{"weight_decay": 0.11, "lr_head": 0.00975, "decay_fraction": 0.907, "final_lr_fraction": 0.05, "steps": 4158}
Each number is 500 + 25 x the weight over its row's rms, rounded and kept within 0 to 999. Layers, rows and columns count from 0. Numbers have three digits each. The size before them is the row's rms in percent of the matrix's.

# layer 10 attention key, 256x256, rms 0.0715, rows 24-127, columns 64-127
066:507479513526507492499470502533463489503469493494480484548527510487465514521501509469484559504460498492521516486506501508517472518526466489486513494484496501507476482490478520492505498501446451
078:492494501491501522565510529526483489494532504503476506528498499492561502459518503490551494482484472466490489504480475484484482478541447480484521522480515533535533482478480497491515469500518539
083:503474492518503489521504504485537511501527507511490535513536586522495514521510510484511501462459536457491489472533521537506523515504504500496464493481507496506451506475514485523527481420489505
089:531505524519487525496619486490478505485483517534513471455473526513520551487510549519507530488518473469506482471481492501445545445494473516484503541525478543491524475537521517508505504455487486
101:474533510512512500514507475487452485471531511542497463480471453522477495479468515499452489476490490510530490499462485474526499483526517511528518523530513537495501524514492478484507481537501512
104:481474500473484508485491509520518457505468452500545491495503492475466508482563502471522544515507515515444533481513514479492491481532564502536527510513542503551509514543499532500453516517512532
083:503500519525497480469560514463498499497513473505519538498468486457494489532487517498488481524492486564493501509460527518543499479481531503504468417493511496518531496465501454512488488493518484
098:489473508548466473508514505493501496516500478495455456462460486474492479518487534524495492476486497469529483518528511497459464513501487498503491484479455471441503514517523517512531505534475504
092:492526459501528524520500512505459504459500487542510484498490506532498531463508537484478488488481493503525557467471495506533492503530486476500544496483482523520485537502502497457500500497531504
062:508499511492513468478554517528506515518514520487478513479506518489511518499492504490466491511475473539493478490479497525493543521471541499475477441505512469491496496468510456503528502478526483
084:519532492521485480459527490489530506527489555495446525467467530485460503504502520528507482506531531546515497517556521472483450485504482525453522451471531456521455511540462515501488496505543467
099:492477462498510462465527491534506512548515546532520486500491505527484485490502488475485472503510482498481512490524531467489538509487502491493530488490440521500423517539514493504492475471495452
108:484538501536502500493490478492504509462495434555510479535546516526540520476513506479505494526508496499454525470493506449515473520522525438523514532501509491508520514491490475507464486474488521
097:523481533520469527510485508498513534506502495465466536490503452511534489513460521527500552459503489506538433538527482566485540491496514497488528487486535494541549518475520495537458487518542507
096:511501483537468507468494484466504495518522497527501508498485498482508503510480563537484483545512513525501478494547519510498480497502506501519487500493475525488504492482528521555509510478461487
107:463524526532507530490490480492508509477494480528519481479498477521523522477493510505521468513489504493489501481458497504505492518484506491497504483469514500482541517492532485494513520527502533
090:542498476480517504530511475501535496546469501560518476520499506554517511446526494512550490577507524498538493484469489540495506463462458450507500528500491498476512433491504496522519488501499485
083:487513496486514506473525496515447494471539552528481497515504506506473508491514499494510481511493472437477511512472514493539550481475486473430410506517509516519461534496533467494466504455541524
079:466502552481481531551537516502478492481513526500508495507479446468502484474504468541499545467533468489538465512469436478527458428494494462518517547474516521575515454511477501487478460546532461
093:507480509509511476518484475491506507505482517503536486485488470498474499473486518490483506466515540512502485480471498546506506536516507580530513498528511500464512560528481488479502499546492540
104:536495496486478492467492495529538528508506513514509524490489521521511525513550503479513493495485492513515481480526506498478448524533489509524546549512500474469461513484481502495490505528494481
112:502527519515486518502539488501497521507515523506444521488506475488496486505503518497491493512540523447498519498532511474458532499485480526487471528488525478448489470506505497550535549434534494
108:486469502506503470490518495509534493492516527520502458475536528475499501504534516520475494537512512446469514489519519488456504469498474528473453549504490502482481460482489497497520494477506520
105:509514512489487489482515488504529532523496533498457517479449505509480518524473488540504494517570513457512467519530475528454518501496507533527466487550497484450491478500539546567486496486492473
110:470533518499507494451567494489505507506490466482520501485514523492476506514496499490524447501476481502480493499482517521499540480470480475496484486528529494468450532508518496486492493463487481
086:469502477497507525478534539553508487490498509514500501515470495530500528509521504462519487541516492440472490496505468507530489567536542539484473461513528524512488482456521485542462529508558537
105:513487484450464502472520518505499484491502531515513476511511476484473509478521509450526508518508510434520500517533507479465466496516522535526489487535520473449489500536477496534495516521492515
134:470527501516478516453550484497499524495484482510528513498476500499475516486534520500463502443505495467485517517507465455508464496450451481448554462519470516526468505525531492518490518477480482
106:499486513510501470506500525505458503508496472510538514515483470497439484504487487501501487450511462530514495504460487503555468515512495472488575509487476512489487545533526520460471481524493491
089:481473490498512499517535522468486458498504476530528540485489524460476530470506491468528524507499508528448491524496519488492520494459535476465525506496519543500548521504454481491457485484490513
108:492498494479539500565461511515491510504503473434470514504512449528521448520412473512482459480461475497521469494492518518548542524519528528525502482494511458509433547509529520452499480532521491
105:503467510528457472495529494494529486526485518513535496455460501488481548485488489498502496517525529503472510494495504533475510459480486478503511477489492520460483507515481482505492522468462519
103:481506502496495518516509499546474490499543504510482501528510469536517492467496505466507505515483467424524509488473472463517465490512459471472505522484457506529440487484536500486487477478521498
107:481525507481504496538503484449481516493495560497523513504479495498501520478502511538507489453522487462490513492465511452499564454488501523484549501508508504522503501497489476525526510470507492
130:478514503520534474482489476523493486496491470454518496468538495493509488527508483450490466500475454488458507475506504482521522523544483542512502543465530457477462553527480543479491484532538498
079:523491480434482476486488508538520481515514511493474523521519527542397461511498505495455486504497521497485514466476502499530478514449506508435502479489471470509464493493505469473504495452483486
125:474480536462507505495499528498502481458481513441473511523506503456537499509482466477501528492451493466500512521505479536514511539480513523496468515530520469452461498499511491471497467522516504
090:471548503514514495484472483501486495520514503468465538520523474562462522470505480529502514496501526471507516488496541449506502498526486464508544551469508457516476503540492554526502482482469447
088:512492507469526547519513506518504494497454526530493516523497507484462534474513483539475508495534524506507522465475463512524531512479512483495514513554496494520470492499498483509495504493485509
113:496554526489519496499455496524509517495526470487489502541531524556494506448516513506502487497496488515467524473466527497540451465518459491518540508460509500522509512512506487488486471542492509
092:513456458502532510534473489530516491516499501516510468505502523507457523467549478497512505504467535511512542484495529509488462545481480479507448486452487499482456483477503478464520531552482505
101:486482488539525472494497478485513538524520483579541509509532534551466511508546513504524493510518531517500544487481472488499490485502497489495474536483488533468505472488487470512508480458449487
101:509485505489481471476539511500532484483505486523558505451439539542510515484521534465526496494512522508499478500485518500503504495500484547504481486519510525510526479503473475545471496497505555
097:492470469485544513549471479508499498532517526501500508537534475539496476495480537534516487483458506530508485471474489513511516528539490508517482529494483485535488502528468488471545517510514506
109:486475489492521497570478502499478474507500491478443511504522465527508474511514506511494517485485512501516526494448508513510522511498479457514542546501497499521511446475494459505522495498512498
103:497520535556511491494506497494531478507479497518527481476498526503487531491490487448466511547512491563464532489474540547523520530498493455471458465526525556463522495486480480462487514507518522
095:509498502467477495457542509504543481492491460492520500474488515460538469511485527510526490478523463512457453512528488540488543520484535513522466496517520510507508537503535530456483484510519519
106:491464483535488470462481483499541489485475473516499461473521535528498513520489536467478479497469502531514509473515521518480517506508475518524482472477485507455477476469518529494510524499470519
088:523509453512516499520477486558496504503519497481494481544527501518486498494527510478491510501527509512540549491466486512509499505491493536485524508496490475525482492518481519464502528471501492
075:509497516462476476459491512503530481490503481516501540503491506476498499551484504494522512540498491511473494539524484495486485467475539496483458465496473517476543472511522500515480496495535493
103:460475489535487492478467492533532478530465490488516487456485527512488510511527566489477494489511496483465534500508498516465488476465431531465542491484475512509494495507485531492509522511475499
082:499496542521509544502513477480482547494494519520468500490491481491556518510492500541529489462483506519550453474507493484501515512491505479490526495502544455503510513465514536527524523512508513
095:500520489460518470515507534481447486475479466481517507540520526473522498473511483500501461505437463504465480494487499504551483521497560478517491493498484517506505527514492484456478499531480505
119:571512478432523515525470519519499496522520482476482518478471470514542486518475465518495500559522542488546467502497480497499527452470485512540517530525475484515509491500509503513482509503493488
103:535505485502517510495452472512500445519499484513502500509512494527498468486521494503505516552542508485506504504505530542491516493528505538567494536541504483482536485527513489487496462529459497
104:471525514554476454476485497512486441522496439501531504477508458531454486466477496482487458504532518497502489509558477495516490493528537507536480498492496517509514506525529507512467433533485472
107:505498464497507455519446485524511501517490532516511493494526483598441503479522532479456479558520541483520511494540518510486490502534471536547478503496476498463481479496517476563510515508452481
096:495485511454540540523488530507447458482544431520528495544532478492489455511493490490521513512499489497485508497490521484552493492520509483532464521490499499529486521511526475477488476504493525
076:567502527459485499474514468526507452515559476490483513499483482541509532516523521500467481500517477523521487508506465441489519520502477545505555517476473515522472499498524505507500532494504461
093:494522451510506495491516488487503512464503449493513481525514482542505490495475517459547494496486491502475494475485528490512502510524530533504446545495545487473487513496507506507483459507494510
106:480500516521495496454547497461474484492480495479522562435468492470479479512489484485440513445507495526512510501490521473506533502462521501470524454489508527532467526519494513529497504451512498
103:478491515519489529529506515491454491488503478451496492495479440479510445517481498517496493458453475461490460534483488511538483526512533496500493504496553517527522545503505548508489489519526495
093:512491453478492507470542485529493491554515490450524521495467506488444475511523499499465505487490517504505515509526493505486536492430477532464464490489478488505455479531529478519495525492470452
109:493513494562468487446545495471512492489458507529505513454470510439505506529545527490448471523500489513495527500517511498482476493482490503476478470518509518458522489467502511502534561484476484
088:518481535464521506472504469498529525538490481516473509496479519456507523520454510546521499491520484509511531521526542499471547524500475494465524523536497433483483482508533523490519494502461473
106:491527502518516498494503484496527511486492514495483468466512477493491495527484527516511489501473491445527472512538502476484453526532503511515472505510485459480479529492527539509502513501522522
114:509500515480485526485465496512475536487530504479488517524502494508520498472466462509527534492505530448507482509541487496472499492512521526521476549511506450446507491486488518532472460525516512
092:535456511519460430519472538544523489520494495531510477526502471476474492468530512494512507503512511541522504503487539501497502503492491479534465519516532549519530474506462471478462501496500489
102:514540510484490486488445512488528483492495491472521517478513509493479510504479460481507503513534491537451495520520499526478489506481543519547478482541511530503477526511491479493449463487510511
091:471468547487543527520512495477454561489513473498521532498485498484538516442496452474535532488480502556425520494515487504495518522523499502491592466496520474527476564505492478496485463512487471
097:529487505500511485510492465481543529517506512475441501496517514536506524504496508489526486494505527480513512473565515513466526549510507535518492522488509437474514487498502494521509496473480489
128:435504507534514476470542491521501508499503509503523501455490519500458511514507529498475442511531480474481518503496506461497499494470475512486479449523493545527480519525518491524506495477502492
097:455540498518489492493543494499506470504496513505487488469472498496498494512497505481471487520530511456508479531465474513510544501461504473498521474499509541523492517486514472489503531447545494
098:526454469487449466487562502504515515488502530570511457476503524516472473494524479486520506496473486504537539474521525501489487494536510462526498521502472491469507489479496470496520503516487520
081:553468497476489450510488482510483493503494474488494518516522492518482471520511503476452500511557493558526483521520490515517492528497526512549495473464480502533509519535502472507510551575496484
088:519474494470489495526543499516501475482489533510482495483510509498486523474523487466523501511521487512507511464473488502486462517514481502494542532489488538516482471496517467487457532547525524
106:489452488469525494543460498483494527496483507478481494534520504542521520483467505476532482499437500480506512478483530509529516483557531520531518494459463456484489506478444422458504496513490526
084:532462498507553490537488516504516469540488473502497470513479477511501488464528499483529490509467496497508460495494514532519513491492533506556449538500519494509538475491539500495516461538499503
100:522509491510480485493482500503490498462508486542497467507506520489523494488509534521499524470529534488562460489528494499496506516505533526545488521507509461484542481510456494510538500513445530
103:509453515522462474487562507526504501499516501496538491479492476487458483477504528521534523468471502497498492501510508486479532491505508509529498507493482516510545499515461471532493487518456517
076:460490489510512488514477493498498520500452485530564502522504515521461499456499506500504486450493518495500476509499472495526482491514496494472473498514459498539528493520521529510466465497492520
102:492481477494471474484568479472478497468507483494557503474533509481504489462522478507551456512488491483506491475518476490529512504478528517509438520481551519465473492538485479474491494516498488
086:512539457456548539509474488499533493488467498534458495503521534507528497457463475464522510537462481519494490492480497525528486519521495499528504574517531485457505537499462490444496477504503541
101:484521504512499507497491495501494479477504456493518488509535500525488493501502491454492507510521528496464487514508473510526491509496527533526466481510488582525533482519491500487440479499496536
087:484472493522516504548538481499516491517487473486502484511529483475494495504516499464515453492476519540485535468516496503490518483509478501497441464512519484481482542490471507518534504555473468
124:536489483457464486492496526485502513514468484488529503485473541490483506474467465502550504494501534498487498512567492518456497511499514521512520499502543438483456533514460514515497468529448498
096:489488514480532500451524524468513473489510457461497499475483500474509487592470468507516466528535459507500431521523440499539522527516556506538465521525477513494500509508542508509472483515513527
111:509473508543500481544491506506525473486481507515552472478490457533475503470516565486484479495482518529550500476446521527533488509520491474548540517449498498530484486484506478491504503525494504
104:522446561559488466492489503522502511541481478500484471465470501473493462531538548531494468484501501521550484468545518534475459535515503498513530515494537506499514498485519526497527532513497495
100:504439503475471488526536486499506499507527507522458502516489484515488489499493501516518503481480493501555509498519494475451523485513491493509530557479472495502531489484497526500521551488518522
106:526476450523508488465562472504528503484502489534531504497517515544518490459525511471518503532515463527497504475542490494491447529498526490570502542506511499497528512508504494492515509525481506
097:476491491536478500502488477531505538513496529521495464481508494524453476482513503470497513493554538512523541479493517511479508481513454529528500482444497507542478500481463469556524536514529516
096:466523527504424479476488478465540528507484514513545495481513510482488494462523505466478498548470520494468562510533513476481450459467472474479470468507522516444497472504459508506520497471490497
094:532488454476494469501469508480501480482491453500559474489515514473488540503476518435486485496459518516486528513520527484512477543517512512507494498498509454467483487501472489505503473535471529
078:533499495483522483514459483516504478537501486492502523498477448504525506538467483509475474524513488553476491487515510541516514506546540507509488490517495478490503488454498497466518532543497467
111:487513524532473488486483480523462488474502455539521480454478497480470506447519507488486495493515521494494546514523495469506428501473493495506529475502513522521526511537520503503477502529483520
079:481516525499460496511506524493496490460485513489493513511498505498456529474479474439505544526490470492467515516483476508506491525503520490506502483472478529483527498495506496496475479503526489
071:472498471532492519508459496494506496505487471475510484459493535522490531480458496502518483483529492480480488504548527524467560524517482519514513528504504457508485531528513528503434475495516479
097:505501515479520502455546475508535457501514465454502534473494501502518509530488504503503480507516507457471452496522483501523534528492502562518476487537518452492497518513513511536490488487516517
079:496519470474480518476451514515490500512508479541527510469525510489502515500498505489432483499507520487543516508502481494522515485444484516474507454480505523477466466512475463511506517482463534
090:505484469504518472500487487513475537518524500507538508496502524538429517491548535439540473517497517550469541499497521492535489510473524497503496487514471538503490490503488506468463502521494516
098:526486466482508448511431474527494479510508475518548504529511466549488518479504463459494491502503528475507471516583537472502502517531530551553482553504490464505490513517496497525498477516456527
104:517486509483523504495531539523485537509526494489533529491446501489490525493504457520545503444554521519536469468507484466485516477481550530465548494519513459524463514507516503516506522469510524
125:511480515536499476486517515529532470489508545541468484488483488516504498531509519496468489556548490476538458499504489522513506489510496547507435517528490566470492458483525479479523517495500483
# layer 10 attention query, 256x256, rms 0.074, rows 25-127, columns 64-127
090:536484500482508529504467524460489482466517519498497479523463496493539518485559498523511513513483483498522494476455478494525499495521488479471510548463528516500530525497464499521464492484514500
102:505508477544486477491500508547510494519512493498483513499536550527543507508474499516536486488496537465509554458484507513516524511508488490456476519472510493498433458495458481512510474482484476
096:529485540503486554521588488497479502506509502557506481511494502509510522508500528505518533469529481493524450498476474468455486483451479485458493536535508511440515464484536518509497502444509497
092:475513495529503518526514465545415501478502490504506483471509463519518481470472505449440496506495493480530513490476497470490456536494484469521516484495504517502506536517485505487494499500511497
098:476482520481497510512506506535493463494497472482510475511509501478511488463521498509539510518505513508462523478528520515501498497522538530519524487518509489524558491504499518495458501543505512
098:493493479529522485480493465488531543509458532530442489500513497526463500495465534514478475471473523516522527498502495511470530475511493481526469476480469456489492492510467485531526487509511490
096:508467466527496480501533462488494521503518508496466492424457481497461435552467522522495496476495497495504498499535500470477495482490492466509494483463478487453521499520516506557520492526497521
094:506520505497532503520517512537454477472492451509506525474534508494498511440507505504483503463500503506529529487478477475520516512532531476477545476509487519518481534482486496455515508491491531
183:509472425513508514514502494562558535512474503559488479469504493534493506509500523527523509467498507490525517463486532509471531509508463475518493496481468474522494451495477496501544488463515511
097:529548494519493474451478515520527508538515548467502491467449520466481505508495510477499503467527505508498499491545506437462455473536482528476495483471477476532503503517509472523500536500514474
090:487503484480507458480523490544518513529534503508560524495510478502442500503538519481515470491517503496482486505501512452504559487486479492483493514514477488488468534512539496466489460484463482
104:458559500509509480488481461485521513472506467542476509509526492520529510501517512446494482515499508480473526498520499446492446525516499448515502514506510517481532494489503470476461487477489501
096:465512518524455550553485510493499532492497467477445493499480462477516481524493486529500525442531497525514451479515494570506502520470497493454521482467546520480538483478529509522485518547531499
109:493525494500491501477498505509523499505520496501502490509541488520502499494423552513446473514504519503516498487539497477510484495508509456504500483514486506516535489499499479515504501480485500
094:465492508532517510465509456512498526452463482511494465503478474572497503489513519484499464513482505478540520520465489485515472487488512451523499536485485493474519522486533526484497515533485510
100:507493460485514531523479491515511518518475534527501467547520504501507544442537519513487471561502506487557508500466493517505491430472464454544500554512514507493473499484520484511524503491471484
092:478520489511561482474485551507461500492518465534508487543460514480507506520509491507455499538514483472492524490486521491544535464513500490468422506510521557486460506509518488504478510466531479
086:488489557530525516496520511483480505501504535524494513494480428490512511448510505508473533519518470477502474478466432500520534472496474476511525525471546519534525545507491487476496468520510508
090:499484491496487505517486464518490511501469536507542453502487508476483495520458491472518532472487537489504513511483458510475499498485519523541477448531457495462482488485480479533527486532477539
092:535481496511507507467501500523484493520484523534475518484482544553523514513540508462560466492498487495527484487510478486479470537509480485496507520538497471515449543469487528515497492537496475
095:472523545531492524488507501510492507475524556503482516504507501479493491513480492492509510531548517456476513510527500484480565491474523510497464505493555498469483457526510487537513550425522496
096:481478505482463476489497492512519493508528529505483443485512512479539537501528525504492474541504444454499530483534500497452485506509457503513453534530487511435471424490479504495514499481521514
093:483502487502481513508522486506522526507506487489492488495414552489501475506454484548479510526577502453486481541552497489456545495479517539523487482542513499490497492458531493561479527461493469
097:465485515510501497476566471486500499518486491502530482497519551531481503544517475544509412500489518497452495487503520535527563470474506503528484481525514504469450522518510506450480512464482482
109:468538530500518501502501532508481486477508498464523527528448521525495491503528492519536487561511515457481492503506504488513500548548552521538442504500533505482504488462527463512470460545522530
099:503503459445455517490528542522493488509491522539476498517496485486475455490522496442503508522493525434495497521511490471501518457534497561518485489528505476495490504522473502515490540531488513
099:472533491492478524474526482496514544507490486508541487525484521525475530479557515519461506431472472469506517504488505475522481499453474505455540502485496513515495506502526527537489488482480508
096:489499523518522492520472496477463527529490480507549474492494492465471485492439497515477477469483501502513515519491463502499464522504510460531535505480455491522467552517512506485468475500497497
102:498494483510504508538536515486417475507543473542500531485544517479533528460475499467547542512532492541440505510516474499526535536489526495491519511487532548513519509490479470495446461512496496
102:485503502495531473522482505541487493505497503452487469482512443485502459536486483477483463459443492488506482492488512521543517565514474487513477485507475470528441555498527505481525502520506541
093:489515523507480502495530461514511493507483509526503467466478461506477515476490472482499473493478500472512527487512547526477510496490511465507546483504490523441493475483482477486499504455467524
093:517513509508559483490489507516458491493487507497470505545538491528511509479474475499473511510455481466538529483494497469518471518492488463477523542471446459497476486477540537501476479463534500
103:488494506485490498509548480462483510495524510511531519493479499513510538484529512534519522470473512462496501468480482484521555483504467542501530511488531514537490463513474462536496513470481472
107:487498507516513452477517482501505469516485460485515506444510485481533494517527463465508478491457444494460504464496520467525514526525476543528508537463504483474476511521480564494482497558523510
091:511547482502510512484496482550498525542499521486487491557551510524443489515491519486511498459513517468463511486518526502497486495477510510457441466510458484512459529531486518478490448468498487
103:496476477466498519499501524480523499480492504429489498496498511479545493496469493492492519516451516477497482522486494539477534525511507525495471505522523471436470510486503500471475455525502483
101:467495499519519499494435483526491519504483466466498535460532434583444504447481497521477458439518523446482509504505498458499472476519486489497533507459511467570490494565487523544486461498515498
095:502522521473498537546509492515485503489504516472496504492453474518509549470472455504478520527499526479496518497484470453486517546493502489520513477606521535529441515512472503494483503480513498
104:494529523511507509456464492485531544500487503478504478526537513541489534421486475539513503466519519509465509492496526487513479461509467496508533496467484488523502529504493495496485489499515509
097:495524459480564487508503496555520497489454516506489511480523477520466511444550507482519497521486518534505557519526506496484465530500493465505497463456463509529457478460494467442503519539496518
097:462498508543487476520494496518514558537491511532510476500523515550485523544531507477537495494500469485497514489521493480485467500514496470495442518472500522489524452512474488493501461470471484
091:516488467491472485481518505481532467512509494490531494524460493548516520495536487470529502498462474493504487479503531476514513452508506538527514505485533487488551483464487480578511495500489505
096:488452462478516501518498494466501514514509534477504482507536483500472516534467505544562515480491472517575509527496504499522525530553470479518487513493503527545462498498458502449510534503528500
098:491459490512516498557489496499505471510452531510485473557541482528543503511519489467463511468501494512497515452464503505495543472500476484498554549478501491523546458492493470523531488482541502
093:508511541562500488513511446459532502496489515529501483508502514499475521507538498475480504498519497554472516493488518567524493499482496506499482474511500574450494503478494480497478506539508506
101:547474508481473515476555484499527493492510444518510462461491511459556486521466524503568499493491462513502461523525488532502524522482531470524489507521496497495522556495524540461493482454513524
102:514459486485480465504492497467580515485479471540524473483485498486449500529460535473509500444498501510508516486531529512497516500504471502547488483512522503429493514491513487526513497489498492
080:539503472527547523462480472541494538512488534518499545544500460517504509494475505490520504485524491500487506485493509503487448524514480513485479493486455462527461505509489546494534531498507495
091:473536465471470497462503524498512493521500496522505526542513543497517490518468470517473486538518490475502522515509468519475518457468562496486471511525478521499546517516503529455484532498472477
091:480473524501449510512510508536539499525502467504529487499493523491515472505525529511491479519504509483459523506514485546477526514481493500484589502472488493481479513497516517502503513530481523
092:493473550512500512494513497463509512471488453557503505473464472480555500492509464520508519433487497500534504476463481501518554501528507493522537471521519491547501511522501521527525529499525513
096:507475478468511479489506494491439488504489465476529542552525535491520537484510496523478490511459459496448493502462486483500531528522533485489523487549462504492547515511478493473467495496492455
097:539518475441524502520482485512485530515523464467495555500459496490545472515504463517473487527513500517535458496509481535521519469483481522520511521537500482475487493484529508530505499494486482
102:535506493521504529500498482505522443506475497473520498520505512495532491474522476509517492556544522497502489536485514516486485483500520539561493521512504487476537456515471465505509490568481512
099:484525500541482455501482482514486443513509476477532481476490488551477453522463508442498465523547497474502528498531501539516494491522535494506483508493513504524523505532519486526489421528493475
104:539504498515506465509425481479497517523481530457508493511506515548460491509512543448469483572499573440489514492533530522489496517520504546544459530467505502464522459505511472547494483530461497
088:516471500469554542497496530504457481491499482483511493546539468496551455501511477485458489525476502502487467499495501510533501489504520489497479515496485513551501537539510454488495511522517517
106:510506480493501534495501496506545533510474511544506479492504501567510513516491516491516503445535477507519534494483527508456518487499482503504495514489498471545518503465508513525526476456503508
099:491488485511518497510497497530467506490498499485545505532529520541503478500516537461561500479509467522489479495501524517482536497491547507561442492492562457535487521517513467518493482491518524
099:482523497528485506450549493491476468483542460481492508439494455482472469528492492453498508430500469544506512492492512484521503505457476498485539488516518500505505524492457515537480544493491473
117:458503528500485523524509500486473471477547463437497487488490492444557441508513520502466499454453445470481484537501472511552503514525509494508533479495540525535504554476506509500477473514527512
105:469512437448502521509527510536488492529479502460525524467489492476471464527499511506510514462492519500510538544531533479501550507468504527488505481490516492551485481542498470495501479518492443
094:489496524519484483439524481479497468479464503507516495458491541476513503556538523498463495542523481493470547522511525529473492515490497524502487478541488508467503496465503518517542546521485491
100:492488511519498490542480508509539544535471509510470477461491477476511484504499510497498460506484509463512544510530559482451525480466507478488481538521498464514488511505490550489542468473456466
099:495516498517469468492509480504485490463498516506486515483480467512477471521526525528487485478451509422480478513510473518503452534471512497542460506493456460434490499513554498517497502482498518
100:492511498504467492476455515492474500493503532488470500539483475523503522456514467450543504504483489453500507527521503502494483498495488538521463545462489463446478502534509527533480446551544515
098:493435514486515458539468508502524512487510464530519471516510518485519486490507530546512500515468518548511508490503474499519532538482482466472469467518522538528510481517453460489495479490473510
096:501549544479518486518507503522503532502520426485509529486501521451492506517483466481505497525540498515470520520519497551523507512473518521534474456501482485497485526496494502493459476493513544
095:504473498493535491514513482504461529529503506507505491500446502494526523464483465480544482445489543554471523504535506485482515483495521480496571502482506484511537525511502489529508494520497499
088:507522525504488456528508495500584520521508468485431520494496499539511528510502515514518466499504523479504506485524512480456585524468518514525515491492511485484524495475518517526505492471487486
096:448505460523483480478531476469490493487508508483492464470476493500464473517512528524499454546526471467497533515483506465491503513467488511486480487494501507498453552511530483535509515491498490
094:470538492509475523511560491518489474493488481513517540433498466517481504525515485475443486521494506459492501532461501492519557486467502473505508491492511536538502507472481488481516542454530474
099:523488486511485481516526511472543489506499538537521483486493497498483437510509496451499487482437475490536511514485524527471466493523533447504483512485504498474488502482498460467495533488514520
098:516484450494512479523494476486519479519487474490475475514506480482469503512507483519432489530530484561475511499516497519507510548483517501508509484466532498536542493516499515494529530535500495
101:492496519497518509565535498494519473486465540473499431512473548492478576470494499460510517539510484528488534472475507499486415521524471488480502497455470502516543489442515504468476535547519511
096:473458483488528506583506517501456518492509510465466525527522507496499526521482503459509492493465488486499514455492533482514500489529529496521472501502483490472483474506474473456516517520475505
094:520516502471505519487504493518487461511498499488493462536472517511538467506512471464548515515476444549514478512477494522529499513509498512567501537478483517481530469467512485470488492509496489
099:561497487500458497508470492483521476495492463534497485491513496488548460550472522452490503474492507493546472492516508500500480490496499531531468529468529493488536456506448490532530500513472510
095:503455530524440497516531513505504470544508520514535476525467488487505442484501504505539510470472488478506485470506530510511555499491503491539493532474475520480523485540461480518512467530484515
093:464531495494473477513491504470473460526509501481522511505510475498459526455504485510515514505526560483515450548529467472510481477505508515544500511500475556528533525516513460526486509530462491
097:499496482517494488488544495500446497507504504483511470524531486508504514486534506485545450532467478492519523473485492467510513524473498542513461506479522496462489493535481477432482530533519468
090:553503487467496499526516464504504472537495521478533492543508521482497519492516484471510509513514500544481465487472493538507472530525503503516469541535516494424497472507504484453502508522495496
093:499531471494469498489505500505504505471512477483515508496506443520508524500484501461476538530523521526456457548513503547524501498511534541526514486510498547505544527537496464511458469479472518
098:501493447469507521532558486547525516571482506504497496547488538498479477556484479462506510473486497519494532502509495532499553489505446513492470491489511506497517541507476473519521506515475501
100:524504481468449531509509521493509509555509489474503509511459504483508505490494480481544480480494499500481505509572500518477494542504505504533509484497531440452430493529473538545507492528461521
103:557490503491514472492506523474462468488481483448497548472484492535516509548470458509497511561533446470442449508497477470518506531517548534532473533491485490459503530479551483516473484524509462
101:495478497513521472520472493516530482517463543513520477478495456545496481469493536468510463477484519531531524477448489510518488488515501471544541493481481510524470469494509477469518487493525498
104:516440504500457496492471496536491515494499474492485485478483490473511510556522541523482475474527490508527525491506498508493478488497500515529546481492512486523501504501504499561542500502516495
100:498452500488496494503545502428520518504468547526469498497523495476493509516505495494474532444512491510521512473519538496500482494510493468504515513469511481485513505458506499492513508494504510
104:550502502504503488513541461475540517484509480541536486503522511504486495510529514499517481521520471552508481467510489503493482554490501465565504520521507494471523516516532511459495502506514510
107:479492485529472489576500518517553521517474535488461484499466468539470510511512515486504537473525543501504508478498542511456516485513463519479526488476519492498470481488483481529516503483517545
094:477509519515471490477526480457549515484488504542501485493518502451475504469547538468451460539469510483503526513530490485520481487478489513463455469514513506469475501521520538468503503461461515
093:532483464472482456508480520481514487520506448529538491464488473464502519482494491443508494484445532530486508489550524477522476522543518523540483474471486459441470484520489481500492491522468497
086:520501509486514488473467483486529516483494478489468473480505518504510474533484505510471476536479468463516511503494494478500522498494515487519491479478447446490511570503495546506538499517501489
097:459539518508466475489501492551473494489528448501534472476423445486530498458511501482448505514523524488499535539497475489518440480468499523515524462490499500508511506525478522508519515518492514
111:477544513547471504477516532458479464487484545463466533509484471494437472489484509456489531498510512493498525500506496513463457504493516519510490473455475542453501562493484465517481488520528564
090:456479465491484524488496516491468443483527466439486527477477499480505538474459491487500507535558477499485515518537505529490516554521497497494525504486520513512464530474535478499479515555491500
096:494519516456502527477499478478548456504484454482482504491485523476507473532494484519495456509501499460482466512499485512500528516482524516525475494471493469491498495512531522512479521514514506
098:482505463498494495506447505511518465488496466543497481466540484503491480503493522510488497510490569488527499519528497496492501484462511506498500463518551525505461480491476491521502506518484491
099:478489460519507469505514502524445512546482490479540508488505505476465526505532505481523520531515508529454520449531517491524455487505481494499492504464477498495491516512507442467465494507495542
101:509547486455514469484453483504517493479505463508524488566505438545512536475517513469544472493497503444516475490567507486529517519553514512551492520497522498457510486522495481486502496536481542
099:513504499477512501497540501525458536496498484506520554443422515489465497497506443507548514476528498513518469500490482453485540504498522480518510506477520492545487514501539503536500516463512532
100:522489513520517497495534470526520472474493533532471452501490496505513518544491517472474489548540503473502467500479496501490494498512491522499467503552481562475498497456507466486520519492502512
# layer 10 attention value, 256x256, rms 0.0662, rows 0-3, columns 64-127
095:489563500520524489506485511475523486542423478503510546477505488472512495455474477513463520518465508548463470481480498517512499485500521521504518452509525477517510448484502491482532485472489524
111:492497480452471495505513489523489476497495498571500553498475479521511519474491481487533523527506508522518491506419462518488525512461506490509508481499458503494459517501508540514492515511529540
103:476535492516533465551502532450431502496465449512499497490501488501543462500489512494512463491472512482467498508471497548488512432464508469537523508480476502485484456473497489525506491505495491
090:534499487496519459503442559558461509516498499566486512516473480478531490514489512497505493479497492470454485515453467512482507521485471500487483544467551504516492524490528528493505501492486471
# layer 10 attention output (transposed), 256x256, rms 0.0756, rows 0-2, columns 64-127
075:510454514465442519499523510459571507499516519490489520496475516518510449523502482453540482511493513513511487490524475520500494553504484506500446467514505489490473438533493465525503465492503487
058:515502499521521517534515497510484519510490489519482516499514531514503474509516548533516500530496487526513481493476517511516537475487500499504461558520497505520529486526525473484507461471488474
062:497457502476519556500555475477529437525500509501487484527539522459512460514515503520522487539463478519522514513474474515490513510502468522462480491531503506493465474480460486492483469504540488